Part of a small language model's weights.
Training: a variant of Muon for these matrices, 1084M tokens.
Each number is 128 + 24 x the weight over its row's rms, rounded and kept within 0 to 255. Layers, rows and columns count from 0. Numbers have three digits each. The size before them is the row's rms in percent of the matrix's.

# layer 2 attention key, 768x768, rms 0.146, rows 162-191, columns 192-287
107:098107090140109137160163128137122120131181128151095138066137123143116111161156112105067103128110111129095142095147124140116101116114140146117143155128125133157130145136124094146118108136141135106155131099130134113125086133125102151111123145161114125118155151129150161104139144143144163154
097:144104133135118150125140153159115114117163078130145145104124161123103112121142116124118119127119121151123126178135142142161127096147135106143075112099095142135092162133129126097132108124124103175105123152108078111114135107068138141112148139107104097130154164157104130119145137134126119099
097:114099140133143103104106175151108153115131113111148116092121099125122118119127133132115146101133108154128161124090096156157140106138136146130144166146153128130127138160170102120133143139106111127112150116162103151120114148122141141092102130098155128131137165128129078164153142147122106147
099:156142125159123127098118160121113147139189132146120109129150126133125136103127097118129130086153106152096104161096147096127144119140091158115085129085107138207189140124094147137149101098129127104123080137144125109127131118118131112145161113095100111173141145141096104135163084105145154128
098:077140118132159155138140127085152150083120163151114129125123145120132135108135110115120126129170166143136092123149126114136147116100143096124104107147132115193139135092130107089098145148128101112144135158146142099096100117117138110107113102163114127142159152168117112133119129157132138125
099:142118113148144158121097129110102149115103127142150130137109116145168118121163139116127107140118160157109140125134092104116167117156141105115093163131112140116149095125143145115159108141145173100082142117143112082115136176098131102097142119144095141110114112119128151095102133068125134131
098:121123129118083136156119129124129142157118123181110160095101116135166112080144134125118104100104128104120138149161166089159136148116125134123138105142189140107149139063118132149097132140154133177148083121134133151127115123129121134160128160084155135091120131154131133092134156117108074141
095:127117139184115140123165166107128163085117133154126159090136113166147140116122131137130139111161127153123132151095117201104120154097113166113120089111109112129130101104141164138125123115120115135158124155136171091117122119124111160127122121107174113162155104144091113144123128133073140178
102:179102132119140165133155136101133090113116163152120186154088086176196095146125151093105146124145117104124067124143096134125125156156101124116149113134102143078152126178105106142177144120114149141152154157144136099083142154104117111082130121155133105111142114133175123091132112080119140123
101:123112129129108149156093103159105131137092142157146140118130135115148120105120178092075091088131126138135130122135120103097196130148127121141091150139104069129169142127163143122156147110113115107115110147120093114085093128149168104131160162131138135160128086092117130161093130134113177133
100:147094154164135137108142179087105154116163108065129141134115107119132141100122172152130122176141148164131119135137118118124107134155104101149156140091110116103134109092141128123116122083145142118106126133111152105130096081134146128161097137114124100139110156173128140113175100105145113144
104:168149127132093112162129164150107133086098129058155146160111147177127111132116111151153152130130113077138148123114143102124100182125145124119122124152160111129122136144148136170074167117136118116138118139126155135120143126150141088140122106131150142070107117170146143128146110111177078118
100:146132117147106146123077144142148119103117109140131134121097170156144141145114110144096093151120122137116118111174124147151119094090075104150127131089117163131102129136150127139157108112113107108096131140130110127184096132181118140113135148139168150120078086130131186093113115143124100134
100:123130148141118131101157119123121135112091143151138092142131120095103137119127119143095148071118150142100135114096109107100131110117117130127137140109109154112157144137136155108136106089160142113108108071161171103160151119146124139135105103121113097138140149119123143145107117105120124109
095:162136100118127117150140087134090114142113127142189173151118158147123111128108147103102124121169109122116133147117152141092150159093109108098139135145110157122149136138153115120142140145121107118158153122136110133156145115144152108126173155133156137092108105126123177087129118148155100159
100:144100159155120121115085105120104117142137142129160139136166132148117087164120079107152154135157096178117105134137150084126124120166112106119132098124094113099166121151112127127146113085148146116119141147138138111149148144127145158093132107125115097143129100190117130146135097130140130118
093:111142152162114107135108123103133142167114122069096118100131119116150118126167093099102121063125103140121148129139120071137159153116167148128133082147143131103118131124100127113152132178118112163145188128166129138111151170144124141136119116138126110124120152128158149114142112095107141137
103:105153129114098104155118122138109095117148128086127094176104150136122111097127089132121160141090126112081153143118102123177093123151105109130138154132095117103062145134126119125137163142161126159165094149138118128124109133145152088108126141091132156065136112140124057160135072121126141126
102:122139128130122131170090153101142136118126111125102095108160101111098147115116160152090133137095114160122101079151133132144167095147152147104126096153111108114149198134144160135125083124134141161126160190100125120118141116111144129131152137120086148132154124135093162165094083111148140124
100:165107133106131112125148225091145132088132161100094123141081125126133147105100157108169140131085127149115131106125139137096158120128147134154149118074106153135105163151103117148137165101125154139142141113126119114133116106159129138151142148103118110111140136166116133103148121144129145082
097:109134111116157116173134110158099108112093133139124123125105133131101164127104129121146176111125104130152130172157123158150109163063127144161133136147124110146136093149161117104093171123101122148131101127140168178116147108162158117130114105138116095120131121188177146122154129125117126143
099:123107139077164115086086136094162125168144082172113116144187098091103171098131148112103134127136140137114128153161110128161147158107123130195106085133159147131120158148100128104114106119142130151105149096135111127150127128148120130136140111114157102112140133145078143127139132118122132223
099:110169152097125106137153123115140113130103135117178110144104134140130120136111094123127164121200133161125131121120136124110123142138134116115103118114146089163137137117176126142125125141159146115165143113117113132090167128142106115123141101160163090109129152055085092152138138130151128141
099:122103128134134132131160141109133126121168109120101074143105130161109114150109152117148149108118100130153127141141107140135112162127131118153153116146140157112081139132123158137140142177132150125065118108134166115123128128117160111145103110104143128134118122139100131085122152119117144174
088:183161151136103146081139119148125096146111159114148117167126166131123131079123170134130123134116094150135153146146155162114120114114130092096113138113115105124121109099102143086118144143140115134121095144102105112106130121099094094149159148133171132151143117134121144144132125145165119138
098:128096158128120126114113119166098087107134148113118161156148126151111122141103153106133112149223129136127155155138083102117137128117137156133121134138059107135118104125151133208107071133161147083102157091124113106096133178102102116139150145108134157144112116143157139152159167182155091101
102:124124154146174098121157103109145153095156177122110124142087128123076112111150139129149129173131134121127115132128148139141111116085126120076128111079109113113133120116120128135083148059115093177144103124093158087126127122151110137121127109089094143095118126108108107157173128097120164129
101:153136067115155186094139195166133130145152151109106136119111142122129110131128138150158138139159151082100156131135121107115098123117141093109114150143087146110128182119099125110116171090103085113120126136102128121146128146123099127157067110133087124084131128140122136101180135099149088105
091:138154103116124150095162108187107133135146137136092149114133118143183129131170084108126109092164165115109132097179124127153157157142173122153138146115129150146159110132177119142136111108119151091132156162140119120147146111160116105113132176114140170112135110167153136098150108107120126120
101:172095148112128121138119124150143109095155129122144128127128128152119137128111062200128111136147142131094148078087153128144114115114082123118100140122172084118136098138096137132104147118160153103140155117175157135117131091122134136113110149079151129108111114227124140158168122137197126100
# layer 2 attention query, 768x768, rms 0.146, rows 163-191, columns 192-287
089:115134148148147094139130119172134118143178137149165143146138124138135121122147094153110146169142139133145084129111119112123098119172133156128122094106138132133120144092146137133141157139142148144120167093113123105119117170134167129146139123120163118091130132127145095082101118141133143137
089:098125125147168195109123109143121074117164137110189188153117146139154126108164160165133161143149135121113154109107113150088128175141165154094147167139097080117059138070142164155173148143091096128155111144143125101134133127147132137173094109134118125110122108119119146124151116106174118079
099:094105142105156135102115126148107102150138120155153116166056148140116163162160126145084144162129132124127123144175127143101127114133092091129113146119157126145144098103155105103094075137149122102084141134130169104135103141170100131136137087096099068154149046144124173136114131106133070150
099:165107128126069159116153115121133161123143084120163127095153116152198121138147126140140122136102167116114101145136123118099126164156169129123129161119130177132090112166111085146111129155053124096078184205120153132170124112112149131105141168108167133143103118138145147120138128136165107054
096:156142135198149139128141158164162125162129144112084119181106097100101128160105142132130128145130115109117117127092137143134077099135116119118138156143118130139124174124115122075104155155086108158100117069124163141150125115136150119151138096146141077099140150135099105120120127136126147109
095:133125147107165128132095113134134106152134145126111119130176110149136136105142113125133148165160104142104121167135058126134102170152131118135132109135120119141116116114145143155119129158095124145135079140152148117083131109138135069138170181146138131158120122127108152176147112109108124102
098:164119142132110124155090120134112138134118147165177122153157154102106113131175150107113130119131098140158120121134133078127106074163113163114133123130148120125095116124160136114166114122114095123140122079076130137147157127152130148136150197151137112113145171143174149150116083104134120149
101:083065131098099149115136116154134132149133104163139115107176119075098166165134086121124175164131132131139160149093127142089121104132150124122151172161142160131103119131096151136090129138117121128114094076128130172120100098160126139124108180172128104139135100131177140057128129171160150116
106:113162138164095145157132163148138145156137142114145157117169139134127131126112173187129180112126167136135126123105139134132081136149133145097096132124149150115130135133103128127108138144116175131158121163075137140151132124129111088145157108145149111109114129126107110143157108116100098103
101:116125114140125142150114156139130172140166106102152157126124151152193112106158178116129142201135137118122132152104116143122112112124162122112130104112108114114140152083146172100139146137081113127153086170141146090113120131144122152134092131164165135102102140129117155127127111086105125114
104:062083140120131125101112118103113166141136136117115101105131108139117115089169092145132142105097147155130125182152147157116147169118134125147127130128153099103120106079167119155129117120149156127120109125140110146124088125105155100156126173106136163121112140110159135155168149161157155166
097:101139145120143119149148156109125095124142133138135124122110127159139113110148137116109134121139142162115163114150134117126109092112157143169115143067142102107149141124151160147146112132167103106135139139077153126113061158105150105133097103099119093088126148150129092096132110133120116095
103:127146098114138102123105114116116114076167116111160115129120140121095133135140106157168144128109127092124082124140125196141079173148120098130114140120128128131105112113125130102145105127127089119122119129136151102134100103138114127124127141165132120085154132129126123136112098116085136086
097:072059120153146120149152112125146170145124129124126095171107119100098106151143113086100114108126171155131154155131144139123175090106155105113134171145133091104124124120139115117108146133113181140130120126132111122130140172117139116155120129101107190156140166151148150107140154122087095129
102:131129153125096125130128117102139141064100130103126125164130135129124139155126173138144150169152128136167165098105153124096109117162078121088091139135119151099141148100113159139151150139145120137125138119144161167111131115133123117140111141167132097158132102095109112096107108134078125092
093:109124162118107130164086142149135113096128146111101085142158115107111133135081129122128165108151176101120154134119127120178162168134120134158149127155127147140139127127143141187120104117163123135122128130098087088134104098131111102112157157137143118105109130135114104177148135142127148119
102:112147139105151162090080136142109150152158178135100110124144127184158148097138135140127088153130103192092180094128159141110073125131126128153118126161117128124164085077112162131170134168130139095120119113163145099120128118094101128094108123152114135148082100129112118125104129127143117139
095:133141126151157155146134131100145138112143118113120118176113109115159137073140128130131111100142121142152139154139123149176100145131118120116121079128097132120078132093148139126124173113151097073131132135111094123108127144104150121111125121162125140127146138129112092118165128140117101128
100:149117178140123173097114103140124095181121099129155132159123092114149105101139095127123140146132121166124131134141155127167138128093110131112139104129122152136124183107120146111137165115108060102147124137137122131124166168130138113093142119171156141103101153153147153136155088117126165105
094:142122099128091105131164101100144164107102118129151135140084131151180114109132089109127075099130151133124136163125188145159141151124138154149129124130142128104112156144127139153150106139138125138118198162172110137160142154110110124144144173094198104098147134169133140133101128156078135147
094:151133140168103160150104086080101182157108114147122085150123160157157094147129104173127120063147099139109157114122131170117136125126098123103146137153125134124116145145136155167136112133110137123162122188132129149132113117141173152132122092134128101140101125154152136158118116107139138138
102:172118126124129118144089082159128160156139090163114124144108156164126135116146125103144173140147129132136126104120102105123133111161125148094107137142096112124146140146152096153136115165160099158122122142146127168145156121113151131152126137086102126160124094139139152166127170153131120162
098:127133109141119145154139154097167124129130144123155113151164120139111118094104094150081092124161114121132124139087157148162128159129117125115125121111141122126138108154130105168111138138145137086157146152142111125127129146129144113142124127109140100141131149079088106154143157086106159139
088:092121117117133097119137122156141100163147117130110080111124126127138162177119150108126119127094141174087154118158174121151181103148137153104088117123129149144087170077100115119088129066099141158124115108142143116163099167147144118144114101114134135117149095150116109159135113145115112135
106:059102096124124209103095131112115122181154159115148138109156145163131113129182137140139150155121159119121048098112106174157163178127101159133143155159157149088117148122137161151118104122098131156135088111087110095131140099142137099128097144177121146183124174142129115138147138106094119103
098:163125158136138146126128145149118125132124158126136173103130158111145117166188139094130098118125130167152096164129062098155115133086080134129135126129114124132123102156176127103143111128174146090119170157126136102151128151120110112137154144121157066150103113098141132117158079094140140124
097:097123128136124161116153131138120148136138130148118106121163107128093138123176129138137131135109137098116104108114116129102146103142130118140139130114115130105141089103113179124119116150097123167145164135135135077155152135106144121078137155143107126124118145152136119106156128108085154112
092:136070126109121134152175127070126131178159159100120125164112087114134099114164131114132168136159130096132142191125104120124094103111153122123138120097148136173122130122138148148081156127142134129126100094122115113106102168137136087107136118115110124150107145157097074138112133094143117138
102:096109098163157129113127155131116169158130162108148157136144176107138130107171144135101105157095122114145085114129141120110157087155122120186127118170103118142118131094100112118184136165100113165150132123147114107116158125105133110107137144125120144147124118123125117112131139127088167151
# layer 2 attention value, 768x768, rms 0.153, rows 128-170, columns 192-287
091:154151129106131109157139158137150134172110085148115124164143148133147098087129134099107140097095146144155128118139120098122145131164139162127103147110125135135171119151149108130177169164156160158155122142132118102113124122138094122156121152110167101133106151160153144121088098135139130123
088:105130098117149099088169084126092150131108104098172098118148125131084105112146124136142137125097161144157134139169160156099112148124140142167124144083129130096086114129131112131125117140179139150133124079109135087106159143109129148150184149165101127114145147098123090115154107105145114116
091:119158114170134161140126122108130122145165142086144156117102158148078112092096151088095091135160161137109163149119078124085112121091170111148090133101163087088103126136111113181096103128117153073125174105113098154161170120168126130137152141164104140152143096147099112103092113124149182129
086:146134122132147100094071110086093110109177165145140156151136159124116143126110104142108144191123119159173145116107122129094145135150124142126145083135093137135149107119113132113115135124107116117125125117116105113135131136143124120124122171099139115129104170153156146160127128151101140157
090:117118156137140152173152118148124140117093165110126148106140087146092154108123127174134139143116129127130107128094134116116161120174152144116139130111107119109076164093106131130106164116120123172111093155150140138122146095119130121138093151119118148102108162117121094143139138129168075208
088:133139065097136138144120089118118123108126148134133139113136120108120149122110130147138168163135093190165089144204125124104124124113157151128110156149170128114145146112146088130071111121130110135136152105116128146165136129111136157127122112157105137119148128099094155125128086117146120108
086:152112164114101099121156165163177168167139155135131152113156172150132093133156165112105107121126132109105140153151163129154136130145144136131111141135144087116150145110136119153103123146105116109137088133120069135139152130114139121124153129129143147127102138141086152103131151089160108163
091:172124111145116134138155126164104110119124127120127130113118115118109150155154145198129153145118127166104118131119102151145130144128125114151117092132103143089122171124134115129158094112141158122151072146152125173084095135147133158119147111131106136142112151116109121137138127118132107126
076:116152157109123120147104159121097109124159137161167179129120119136172151123108119081125149169041147106132143139165094181145120110152168148116165180114135098126122157153186115094141133171167115158117124151093138099097107122157135127078157138139123117101137145145154116090160118137103165122
094:167161094137091138135153115104134156160101162140113132114117172128119105120133146169138145149160140149120162127124120108115141123129114090106160129137122099107162121118146081108122159094127136091125048139137122152140147113180115140111109133141096100118113140181112144113094127139171083137
087:094127094120144135137161156167145119132147113126094147104145079159098157132139128108177089100100134103129144115176126125142128129083124106175138111183151117126123141103097147120107137120133135113156151141127115094101183100124120089133154123070125124145112124134099114158170102133127143138
090:109109114112145116096111109115135142159121082181135117119126116118099121109131144124097128124136096097138109103135122116114167129145141105173112116099131146131130140134134134154145114111119127121128108127138108150112117122135166091067081141144128135117181131132135119116159112162124114125
092:157110120099132144086143098118141155123165125113152108121152128120147142137120147095103133144141145114138155138122148153088116139159142100130150138180133136139149116084127082165092152107150129115127098137136103115150126114125174131140123087147112101135108138161126133171153130103132123148
088:106099117149120122148154111134136124168136144132137110111112118121131132128103121105121123150114079160140100122141126134162154071139131144121095123123093117145119148151141126088149114117143127142134118152137147128108113119110107167136146121103110119101175121128140084142083075128104118142
086:139133107145133159118146124128141106138099151148087137131127113147097120138139156116151120148138130123143100103150140146102125111153134096096113151103118105183115105157109076180136135080143176149156136088087137126113155100145141125098168138164137118170142145132187087122080177125108128116
087:106104080182123147127114132147138125106110125084140113119129059126165073104133110155124148134140121132147125158137129123114140099172130132168111133140095127091111170128119119133100141145138128136121127135145171121103148160142118146134154139145130124152104140119109085175135126137117131141
085:112157128091115110112098092116096158170071102094133112138125126169127127121139139132122169136130104139156190118107127107149122151133142140130139092080143122109170089133185104137131132111177131108144127121114080132139156127111165127130072133177128133134135128112144106162133149125144079124
090:156110087131105115175076150150118124112126111153122159170099087130141185138099132144177110152119115073137114130155097199102085134107101163105133120135102126137086147135101114154143129097129171118142109141127148152086083129134104088151166092124127132124108116136141181173101127115099104094
089:116154133123157111120130160107109140120107128137113117154167090123141115132092096103089141125123176148157131136155159158113163110166098128140159152100146087122136103135118136128151121093110113119118142164109168094117096128139143132131138198108139079104147099159139103126103133145115133128
082:152099133097096127097107132125101131094150130148125134097123133126169151119095124097107118138132114149132125102194113174137139120082112104123140111151102127105111122137145136111132154130126139101130153104120132125074126113124126119182131133170162147178128112125144095141106117147151134158
087:121159127161098160149120171116097099122162082131143089156089113127086098119109125086121157121131108119113092127164148150167149126161136124164100175118154129138093141101131153121146097130098129130163172148111138134074125131130122129117136168128154140144125143149139140120172140115089100154
081:123160132120168146147077167140119113108178116085103142121115148132097162131101084183109115117114126106135143150102074116150151143173172124151138135183174167121131143128125132138079107113130177135098179095124144120086111082141099112119122103101119145148107159113127072122118158154154103085
091:124137131134109162121144118116098141099121148147154138113109160103114137134119131090088127060143153126158095101131126143093137148124127143137133100151192125114169106073139116142141126142113132121120128136150120085125085160098096101114144148165131123156136119131156124123132098119129173169
090:140093118078133100124138109086157122116150140163125122113099143115105123172101078134154120148160112116110053094105122113116120137112145119127157115142142135138150162168130128092087131093077133133148140116095114146101107123149118119151132100140146125118153121134137185108147130150103130146
096:101052125133166139140156125112158109109113131114145162121114120169165145116148120176115169163137154133196095191147117180154114149156126171127112141079119117107102155154149109111116159114148123108121087147131107133119102133147132125137139148106156104132114134144142140119106107115090108151
094:163119147152096131122133109117112130127136123146157160107117100136113126133152096114125169131146150096175112139155125156086108092122138136095138090099128112147100155126090122143135163122124133137180131114124151097075119142127118129098133110148150132108143102125154127122146112112115112139
089:100080164131160134150155196152192069153136073120135112148139128140153143104116136099126104089165115127142129149140120105162158130161140150127120128130147099161105154162143134126163117146086095129196118147129166094114137123124114114127158113146083113147104096109163130186119080109086129124
081:110144119066155104097103122129137105143135098109128122129126133136133130171137121134107131146141144146120128099145114162173128148143128143129111148149129098127133132140131114135109121103167137150134098115087117123150103123124159162108106162106145136098135108118135132083184127131151121120
089:114150115101122104171154171135131110165136090155159150106154145110160114123143114101144089103165114146145146100118091138158117109165154106145117125129118133100170148130157119114151094136132104102095143159128080096093110105119103092105157114146143111140161136140129145160117107152108076134
097:164149123139084106175143112101140130076110129140114131123109091143123151135110131131137148133148136101129135142177142096140149069124110113126125145131104086138145134133088170141136127126110150175145162072130148149086154132160081159126114133197124175149137082167083133115136106098153148111
086:140127157128129091132159130142126158135155147176114129144137143112151161167162166153149163147093150136138135124090112146107138088136132110066126109164107115101112121120131142178120138120131127138108127122150144111137130153111147125098104117141143106143103064131161144130113081140114118114
094:107095162077140114135060107115121118125141112116120108151144140130093133131117113142124138149141138139177116116082148135166134136135120160106145177102138080176160120119124079136139158109104121156136110131117093159099145130137126144150088150096113150112128117161145095118166108121153118121
087:186155097172116106137121135126135061093150102113116144119135116153125149117113145162108132138110180105119132105118132141130158134089155093148120115124127088076099143156090131132105161163140131115180114137158140123076119108120109148146148164182131121130119082142150100130137114147120091147
077:104158142105141117103117129124138125114153129175119071184108086144168104145153076102152119134137143133091127110160127148166126143149140149127128128126074082149138157120099102152162147148136141170150140121125191103137136163182119155138191114143156123144144132117141131126130117144135158090
089:098108110157133129116125117147151136147116173151144133112146097110138086140127139120100165103137143108129124112143097101140104144182163115107134171147090133156135158137095132103109160109117145101143118163152155143161139182077100136097123112141109145144123082161135148113123143123168176141
087:119141140100142149138131101107125154137132113110127133124171140135136136116127160174156123124106132104117122176160107158098166151166152140163139140152117134130139117115141055133127073118126117087151133098119108074117122152120142146097136134110108121141124113140126162121119117121140154107
092:131093136122144158147120124108144150108148136141092145119115186091119203092108102123123143096115137127114135133112127156116185132083134161140172145136139120124142144132100109125111098121133159165162136098137167110129132114121121157146091112111150141099141131101115129134089137143136125140
092:120169155127092123118111088121120156117121172121124107125124148120143098133147133111114149095119145148115148107115119115098126126091135135127072125141130103153161115109111184118171130133165156156150206126101120146107144155104134151114134143128106142161166106106121123106126120097104087161
085:118159167137152103133115117140181194113151114154119089143105161139127119130087144117106135091149103115092130113133125121099095128130108133119113166124101118171139161132102144098120123116159111165137154096098143087163134126139189112139117143151130110163108175152158137153107134126110110095
089:144130164112164142117093088143126106097159152123112093107152134121102146108067055124090127117113138090134100115126142143086121127131130122132135170102108139150127124091168135138117105099094154156102141160137149126153146122121152097158087078110164149119154127162166072091114132121148132152
091:141109139126126145100090126114125093119163099151124124171136093114144120111123132127141089133161137158141114125159148151099128131160130141134113157139113138158099129110128144145124125146121083116138145178152126103167148125121147167165176134116116138157150107115146144108155136125139164149
083:120148139142158144133151129146090124140128132108124080118116099131113103133091107130131108148129099109129101101131096151081130121090127113160127070159116122090091140113136097130137109171160132129153109134114126130102123124143142146106115100153118112062141156112126128142108099096129119156
089:141143116149158134100114134175111157187126110120122088143127141126105072141142147130141156087078086124105139092149121082121141126153074093151117092139149147077127119141125111105174145083116136153169143135119130134148129119153161149143113103142095122100127122143147093167121115113124123153
# layer 2 attention output (transposed), 768x768, rms 0.151, rows 128-170, columns 192-287
088:166133143112130095105114140120125127156194110143156095117113125165144128132122119130165093100129135164123129109102098127118125119144164116105160163161102131113135142108163164106105142078147154123125134156124139109121120140145098130142130098158134149163164132131160112145127112157137140098
089:126104109130111135135148175122142099139169101150136129093093092141133147100117142120188094178132112105117118065128114135137130110103119101150157129138111102090136122139159159149105127122120145142172120159112116110149161100079154165104113149097105129126123057117157133071142136102132149144
090:184132129154146111122144094166149164140165141135131097158157142085115134104151120131168135149085151140110121114133165111114147122088149153134155123160141126144134157137113115080105135129141116145112105134101128116128100144100144126106144132126131120171100133103137123147132082113148117062
087:135129125097151142155104140157160138105127084140104167110158147150139116111138081118145126084139195139121126116111100142127143115115130083130114139113148120110149161131163152138175140128115129110133147116131105169135117183135166129063097127143151130131121123135133145150115106088137110149
089:100114136139153126139151166086175104171133150157136098116138106087117094144140129154106128166109157177068135075134106140069146089156139102136138084114124118129112108146108171107120083137144105161143109137122123117097159104135124133148173164118131135089101152122186147112086147164120120111
089:212117136131148148146148100108125108090138113123115131138104118136111119128141082123092101148093118152114142094091131105107134111146077135164103184131122155093117129096083165161179172162131138137103115111140108109131188124141180157138122152101108093102136129105113136160162113132100119135
087:140156109106102096071144148149111144110156109136107122158119147083170134120128108107139113150134104155118109106129151104157133137129093110147133137095157128156144145142119118123135141141107141132130111120127112155130191173091093150107148149185144107152104128093151111134144114144133142132
092:094159149106081129067144098111076096109133142137124157065111124170140099135132110138161107147106125096112161146173123114154147105152076145138158122141110101142139074165126079137201157120122123131114114103089126109149156162129138152098113105137134134155133106140148130132145087080161118144
078:118107173169141114127118130141137110109130151122136080125151113130081134114182123156113102105168092109102082112121124131120143136143105145160088110146115138093139091124135151137127124097112149136103094153109110144097122110124132134144134102138115116150154112090130112134150134158164135129
091:139125118108107094169123122122109126160129085125088115129126152149139121131157107138131152096156140142136117147128141137141101114046135100162146130161119140079097151160142172114149150128153086124082164094099115130140126095119196185150130135095122116130112165112142177145121139122126102140
084:106109147125125148138137079124134099118132102111136136091142114128147153094159113134141144100146141132161150118126106131090127114134142080111098125108200101104133102115121122093117110122129129146097164119124094161115126136086109176048171146083123135134134161147107125135102117118113136088
091:061134123129126145083119113113115069116138172107140140107116117125150110127152108105135110148097103096170126075136130134106137116138059110152106091134141124087134091156152169120135057147136121128069147074100160125126124105108156132129163144146099115165132134169124118135126117121117104096
087:139194127108079121121100101131114125134105105127177114115167119116101100113153092136132130139090139121121138132102132145133106137143134145129142154119134120159119157156125132078107102105159120132100147156140108134110136146103129104151122082131119098145158093072103100110158080129130139143
084:124085114122105093127155109146142143140165168143128149121140122133130105098149148140146122123143091125124090112134119132100136132165093124145132154118065134125125137139130143108158119110077125105110100119119144138131162159157122106103150113153159140117106081142151100162097091127142125128
086:094127188140112129104128072167121136149128116150130141201103140129104121127123099165150112101119099126123107140168120068132110095128097117117163089128082074110106117134119138090133094147076159123137125169162112165118110109098119106158116119141131154170159111124142126135109124090131147117
087:147107114130120131141114113094138118146109094097148126133113107136124082164144136126164139125093144134185151081093130116123146110126175091118127120127117102151120157123141128127100125157143155142149123102116105120097139144097111136121102096116102074156138152097123130145068126151098121116
087:149128180118150104138188123098131124121153129117168168143095147145140127152154110129157082152189149136134140149109134156133142115063136153140132123118127093138129133108165124128160122130160138151122080136160130131115132118116102145086132157109103107115104106149119110097102143127102131124
090:103126129109155133154120112096125162149155124117151119090132148125138111180183145137104129088142112145147129138133140130130119166146108133124156108118150099121147124105168197093150113105142130163126127126102135125068163109112114116155104116174120106128160136092090100112104139147134086131
087:140135108131102138143074125115150108159159122115144119149128089163155120109135152118138141162134121157146114154141115134120112177179113098098128156150128137139132158107179209092117138098109150108138118153151134122140150112110123160124113164135142176138135137137125121107113104137134110116
079:110128133147118128167181100142064099107144111163165130131100164170151128121166095178174154134165161106119076134156117111101173073162057145145116153067128104131141117104120086127103096071123104122117141143138110121131116102175124145133115123108081170163148060162169159115114085089141129147
090:103125160164184143150091175132153115157113128115159084140154123135124165095148113087138113136144125136141153126140110112131116138142113125099125155129089141163114111143125129088107111146161161099113110173125110149138128120123154126104131127105096166164139083120182049150133129141136143147
081:111142146132149163119131136152143137145134101113146117142135166125169134122163141109147165134115146122126117089147101147105102152143099134046081136123153130128127178123108114137131116088181142100084080123130100151156096157153120116137128100140116162121124170112141085134136133114160118123
092:117135123132167112151097131103106117168132165163117128108117141135166148120149120079130083152098117096113107140130087149143148109120130124117130135145090099116186135129134177144106137127136132106148176129120124118150121135158122133107147168147096155154141131145169116171173129099133165097
088:139125144136113116129117100117152118136122152151130136110144134121144151110106170130144108135116136109107165107106148127110119107165092111139073125084149118152125098081139135133157116134145109123121152154113098131137125147199115136109124127165105131157116116128135107156114112155116085131
093:131141136097142124130132178114124124143147086114117109158115177111078145113126101093121142139141131142108111132123110121125096157129105121078096137119127147106144112090139137142134121127119151104099111178079108151149169147103124103163097132125154140123142125113152155112124132160136096117
091:089134163113121103123137093115161142167106151135152172110105128110062156187142149134154133101138109107102127115119109104091157156096109062145136087146166090155117101116139123133116128123120095174156145137123138161084174146131135125111124123107137110133127102100151112099113114119092137122
087:105104129133126138091123173111113158116086122142141125140143102128082117088148142170124120113163153116095122131124164166131123135116148118142104137108145052120119107136127098121144130082125091170138160111172092145122133114122111145146128109117129114127099119165153108129139108140109143205
080:105137142134166122125124118155141120170118136142099144100088121152127117160105177096109133136109123145067167063077123186104165163128093101178117114118142139129132142117142155132111124134114142147140065135140143150152142131120144110179130102129142203139125121146140113132098131120162132137
088:114138125125149126154137125119108122148148187141095141099150113141085105115126112098130156165155162149097152140130107113136115125109132099092106131121100141134144126131145114116097106128125130096110128132148117136126157154092114136110111133158124156157168133123138118128127224153114145118
096:163127130124147133128142110169121162125145090128117125163138105138118118168068133151134139149114109112159162107100127086138125150151130114098110068103135115130104141089125085148124130132104126113117096105113156084137122117123109129129147144115114094125104099138122106137131121112081168112
089:138163111059111123127144093157098121096088145155127092109116131133129100133126122116146121094157109100093151135115097146132129154105124154137136146155098162178162138168100093142135145108120117143163103148109094140060113138114115134127139113128173156145080155116083108117129112121121112088
095:130107133113159141119095172145123125136116130103154141107128154113129146143134152119157093147117159144129097143111108103154083168156141104129134147117131103142120083151121133099117162124124113134131157169118167092125110104125144084141159148116154124102137105160129145159146103128139157108
088:131132150129128110130149134114095122142104141133145133147187123164117095180152148122119201140113136151102127169149136124171134162136109161116135143079104152104073127130146129134110117146107133125172116157080163107123147151124157150150102108143116132147128072126168099089099128146136131120
078:142096102125098131121075145122092140139129103126093143113158113112119103150122160089153156094147185110134148136105147078113112162125111114104162125147141116125102181116107108116100111152087157168148172117141172089097117124118107107152154163146155191146141096131137118133109136147136155124
089:189082108132126081118163089137167112131127083109086131121152158114103170106133083102124157085089120130119158100145122121155125100112137155164117128102137129135093118112156125093110140153132091075118122131150142167099167111151141107124132128125173084142142143092114135125142127096125140167
092:181149095128145128135121121141104121152165120155121132139124136124104106143123145119130111158148109078107163111125122142135102103110109130092147084148136165111124148172113151136089140092124166095144115150147120107099140134128131126130086126093117102136130129116143113091124140155147086146
093:123114108131106092100122091147135127105180126117148152129145131122143119177132172137120156154146151109117166168087111131125132106126084143111120120126104133145124154127099120131106108117087156089125153138133152086120129084150143102154141156130108126134089117155095118141175132103163141078
089:156130123089159138178128101144131120112118132122157146105129114090153140124155100089140101176165138131175126108146120122160164194155098110195169119122158125069133126120112125113137109096109128059110129120111107149119151118136167126103106158129083089144112103185120099130098159142157155119
089:105133123134162130115091141143147142131137098145133099130092107073123111129082126138135086070102096122156124134114153131159171110104152162107114102117122120141129158071119148125114116117147126138118125151143112119116116127155077149124161123090160086119161129082146122159138145148137101112
087:123124134090129146163206157138143083113132141156122118141117104144122139138166120128131158126149147183123169123133163160098153149094117100121094152091105111136159119142097137131119120133074131157138164181124111135087149108094099126136147156113106122134135159159138128137111077124074119131
094:162112135143101140112115130131138124129098120127123132112163146086134112149148118107113095126136140144123135102150088123132128099135144116155127127154101098090155134124137138129107136116110087146147156108099101119127142111155171130119143169146144174138149123116160157178091163162156118147
087:114123136093150145143150104093149179135156134133129130167142106151130063186163104117107097122125157130158151082127133122128129117113087162157154160136147126137099143148109106139121096141101090146117135137143118133123092145136175125091098129147137143138092138142115126138095145104110105130
087:123111152117169103096155144120098142140115119135151167085103162145130138119158135122115122082123163108155119143164136142100089099126127147123128141164094132186109141136116129134145098182101124177123118087188135093136146139162172161165104150137126120142116137136131162152104138114087121137